config.toml
d_model = 256
head_dim = 64
norm = "rmsnorm"
norm_eps = 1e-06
rope_fraction = 1.0
qk_norm = false
init_std_qkv = 0.0388
init_std_down = 0.0
lr_mult_o = 0.629
lr_head = 0.00632
seq_len = 1024
doc_mask = false
train_tokens = 266600000
Each number is 200 + 40 x the weight over its row's rms, rounded and kept within 0 to 999. Layers, rows and columns count from 0. The size before them is the row's rms in percent of the matrix's.

# layer 6 MLP gate, 704x256, rms 0.0803, rows 377-384, columns 0-255
102,202,225,215,232,252,197,176,210,162,246,201,168,163,240,139,193,189,172,130,188,221,133,138,201,147,225,187,180,198,200,170,278,193,193,178,174,188,165,250,215,188,126,203,158,184,192,169,218,187,217,305,213,148,254,242,216,224,110,207,123,210,152,202,192,169,154,141,154,133,218,155,148,193,217,245,162,156,203,154,210,284,137,143,159,204,214,154,144,210,212,279,193,234,155,225,162,201,229,150,238,205,201,242,211,204,251,234,245,187,187,180,270,188,177,197,200,194,244,257,266,225,205,118,222,95,147,185,207,195,175,187,172,120,172,183,183,201,191,251,231,147,201,151,227,208,237,188,89,230,321,142,276,215,224,166,240,218,275,171,144,196,231,163,144,133,142,240,165,255,203,162,264,222,247,167,149,217,231,218,205,219,192,150,194,178,138,157,244,200,208,172,157,249,164,191,207,179,253,131,258,200,150,217,209,145,202,226,152,199,270,178,270,255,238,201,260,197,197,177,162,177,160,212,139,211,146,214,213,231,131,211,191,178,171,221,147,164,208,193,211,153,240,146,248,153,200,176,274,188,199,171,233,183,151,164,212
095,171,201,257,175,232,198,221,163,123,252,176,131,199,208,194,129,192,238,224,136,218,197,231,223,251,182,186,137,160,140,231,223,230,192,244,207,209,188,120,199,293,144,233,168,234,203,172,171,115,185,216,142,197,199,155,145,233,247,154,142,208,143,183,218,147,240,213,225,224,239,233,295,225,221,319,193,201,185,173,199,261,202,165,198,227,148,217,238,203,172,199,232,131,182,260,182,161,196,205,177,258,207,262,195,263,253,173,181,147,201,243,249,247,229,201,114,200,183,217,129,64,189,164,175,258,220,141,181,209,204,150,142,180,171,138,235,194,205,177,199,178,182,242,241,235,265,143,224,277,199,234,250,175,217,206,194,176,202,168,130,234,244,247,192,256,126,170,222,239,268,241,206,239,178,162,165,238,130,173,163,188,187,198,180,109,213,205,167,217,209,174,259,206,202,223,266,231,248,172,113,191,191,160,262,217,178,134,217,177,173,171,212,149,223,177,236,249,216,142,227,180,207,143,159,166,243,164,169,264,168,253,161,179,217,198,217,210,193,188,168,217,199,147,207,183,233,236,194,264,201,104,180,181,209,142,242
100,202,182,168,242,193,247,203,195,249,187,246,208,170,238,216,147,176,196,248,194,137,215,163,200,217,201,167,201,132,199,217,170,237,215,158,217,152,179,223,128,218,160,185,298,195,239,142,284,122,175,172,263,199,246,183,247,143,194,165,257,127,252,205,228,260,170,204,223,219,292,192,131,215,232,173,153,313,187,168,136,175,214,165,234,158,187,220,248,208,221,249,188,268,199,197,238,257,194,140,198,274,184,209,200,115,162,206,192,234,176,172,176,216,174,232,312,200,176,166,247,139,218,164,202,215,218,154,170,274,219,191,225,183,236,163,188,179,265,220,213,223,174,206,181,173,164,238,206,222,200,166,225,221,235,225,248,135,211,208,187,229,268,207,138,183,199,180,212,130,165,208,201,142,200,264,221,179,188,227,234,227,207,67,158,181,218,180,211,232,152,160,162,209,189,209,171,265,203,223,117,178,225,180,165,283,116,248,203,215,177,161,124,229,192,206,246,213,153,144,186,205,211,213,221,240,165,182,161,267,124,291,240,206,191,216,211,160,160,209,151,182,172,171,249,281,191,275,211,188,228,309,194,244,237,182,217
102,198,136,253,163,226,267,235,171,158,162,239,182,204,227,203,142,178,218,137,203,233,179,167,162,266,188,155,186,135,200,195,164,215,223,177,262,232,163,165,206,253,156,152,196,189,219,112,213,211,243,184,183,212,169,133,225,229,174,207,208,201,163,192,153,244,201,122,90,206,237,201,108,260,170,194,192,200,191,184,198,101,222,179,178,178,182,193,158,241,185,160,173,202,268,233,302,195,250,232,202,147,206,211,104,131,153,200,188,228,164,232,132,153,211,160,173,186,218,226,258,253,228,192,197,173,136,233,198,259,173,213,223,162,224,146,133,146,180,254,305,223,149,205,158,165,260,228,181,182,267,223,207,154,245,260,174,180,261,199,211,176,171,129,184,197,266,134,186,197,145,220,211,194,208,201,140,148,218,139,171,192,182,154,149,213,230,168,241,135,218,201,269,182,192,206,226,226,233,248,198,215,245,226,215,251,158,242,217,194,141,160,203,191,143,156,189,142,230,216,133,154,240,216,231,226,116,290,182,232,297,133,232,252,193,234,212,187,203,203,157,244,216,240,246,176,131,203,171,173,143,184,160,174,201,227,163
100,82,148,253,183,198,148,163,221,227,143,226,131,179,181,168,244,225,140,150,280,197,170,105,190,270,163,176,249,175,176,127,212,190,212,123,151,243,221,213,214,201,218,148,258,266,208,168,175,151,224,198,163,212,208,174,136,178,230,232,194,197,202,200,169,174,196,161,203,178,146,170,182,226,206,260,221,247,180,175,188,132,133,190,225,221,200,169,187,160,132,261,206,254,187,259,161,161,191,225,206,200,177,176,214,225,163,228,227,180,173,200,223,145,260,201,255,276,190,222,234,201,202,182,181,201,171,262,240,168,232,162,175,207,169,280,190,221,194,253,257,200,183,151,151,203,203,178,160,147,115,233,214,225,214,274,181,200,169,197,159,221,225,146,197,261,183,225,195,150,221,157,223,218,196,187,128,218,197,176,202,153,137,210,195,213,296,267,301,162,280,180,202,195,159,190,216,229,149,215,275,150,264,178,120,134,149,202,224,217,203,233,188,216,231,195,227,193,152,194,282,199,254,157,222,101,171,195,282,200,158,159,192,244,154,120,262,172,287,204,225,212,247,146,176,212,169,211,195,190,134,187,183,228,195,267,245
085,164,190,197,188,197,135,92,166,128,182,233,152,186,158,195,190,203,180,201,232,178,242,112,167,190,216,207,238,176,213,206,250,177,149,226,149,194,213,127,111,194,140,207,138,187,170,176,176,214,166,165,139,159,213,243,138,244,179,238,151,277,161,172,123,188,216,173,207,193,222,237,200,179,118,179,180,290,193,204,192,108,245,234,151,137,274,152,221,295,242,198,271,238,239,180,223,190,147,229,144,199,214,153,220,255,159,245,154,181,216,182,246,149,236,155,219,210,272,193,190,192,259,194,202,131,102,253,167,206,155,186,225,230,180,212,188,180,154,157,194,175,138,220,251,161,133,204,252,170,204,222,212,185,184,177,173,210,149,193,184,195,127,174,183,179,242,252,229,168,232,199,233,189,107,220,232,213,159,208,177,262,192,190,205,245,156,246,242,253,169,166,221,136,188,164,218,198,175,222,172,155,190,157,163,180,200,185,228,162,188,157,230,234,95,253,229,216,92,200,206,206,289,234,219,126,261,202,161,208,268,167,195,249,201,211,152,191,217,210,238,212,201,205,215,172,213,199,298,156,232,210,171,185,201,280,199
096,197,207,232,195,173,241,124,175,284,183,163,193,210,221,258,160,178,202,186,146,216,235,99,177,161,241,224,240,209,256,162,230,162,182,174,231,232,194,131,247,136,175,183,206,158,208,230,247,190,142,182,236,241,199,217,201,256,212,230,246,148,209,185,120,165,149,224,224,201,199,135,161,193,230,191,260,177,169,178,171,176,188,206,172,132,237,207,182,206,187,126,185,139,215,174,236,235,250,266,170,226,193,225,179,194,169,144,214,182,205,110,141,280,199,144,194,279,235,156,238,176,208,159,277,200,259,266,215,136,214,224,189,150,148,242,172,223,241,150,157,188,155,200,195,163,220,254,231,104,196,209,221,181,207,251,195,149,208,186,181,78,207,267,189,220,269,171,220,229,256,144,211,223,174,131,197,167,179,172,228,242,246,168,181,201,173,247,182,154,243,263,152,209,249,205,187,143,212,244,252,237,192,279,204,157,142,245,184,227,203,219,196,149,167,166,184,135,158,168,240,183,198,238,146,188,248,228,264,112,146,227,192,300,179,228,181,239,194,180,171,175,210,197,132,221,242,202,155,118,116,225,213,262,169,192,217
104,163,150,133,228,189,275,164,244,217,211,203,166,202,156,170,233,188,187,218,207,208,163,208,199,151,168,241,181,226,234,208,199,265,181,177,250,243,209,195,123,196,135,251,189,201,161,208,154,235,120,224,243,199,151,222,176,138,203,221,188,188,199,226,224,232,203,249,210,274,217,194,169,252,164,144,113,191,204,288,184,263,216,208,244,236,236,207,248,207,237,243,260,176,206,203,256,244,225,206,187,200,155,255,239,196,224,135,261,213,189,88,190,204,269,199,269,238,228,169,207,160,183,195,200,160,223,174,167,180,214,184,246,230,185,183,153,213,239,276,214,215,210,190,213,253,161,239,226,208,136,303,232,215,289,285,232,189,183,165,248,178,223,136,209,199,238,120,206,240,234,239,240,171,122,161,156,242,240,166,243,184,215,170,125,100,179,186,190,207,276,181,208,222,207,235,222,146,216,213,271,143,162,196,167,250,200,202,157,249,238,173,238,191,189,201,171,221,264,220,183,171,251,241,216,202,204,156,246,174,215,212,244,271,233,169,268,193,258,99,170,128,133,205,224,119,110,196,235,139,148,199,209,233,246,243,185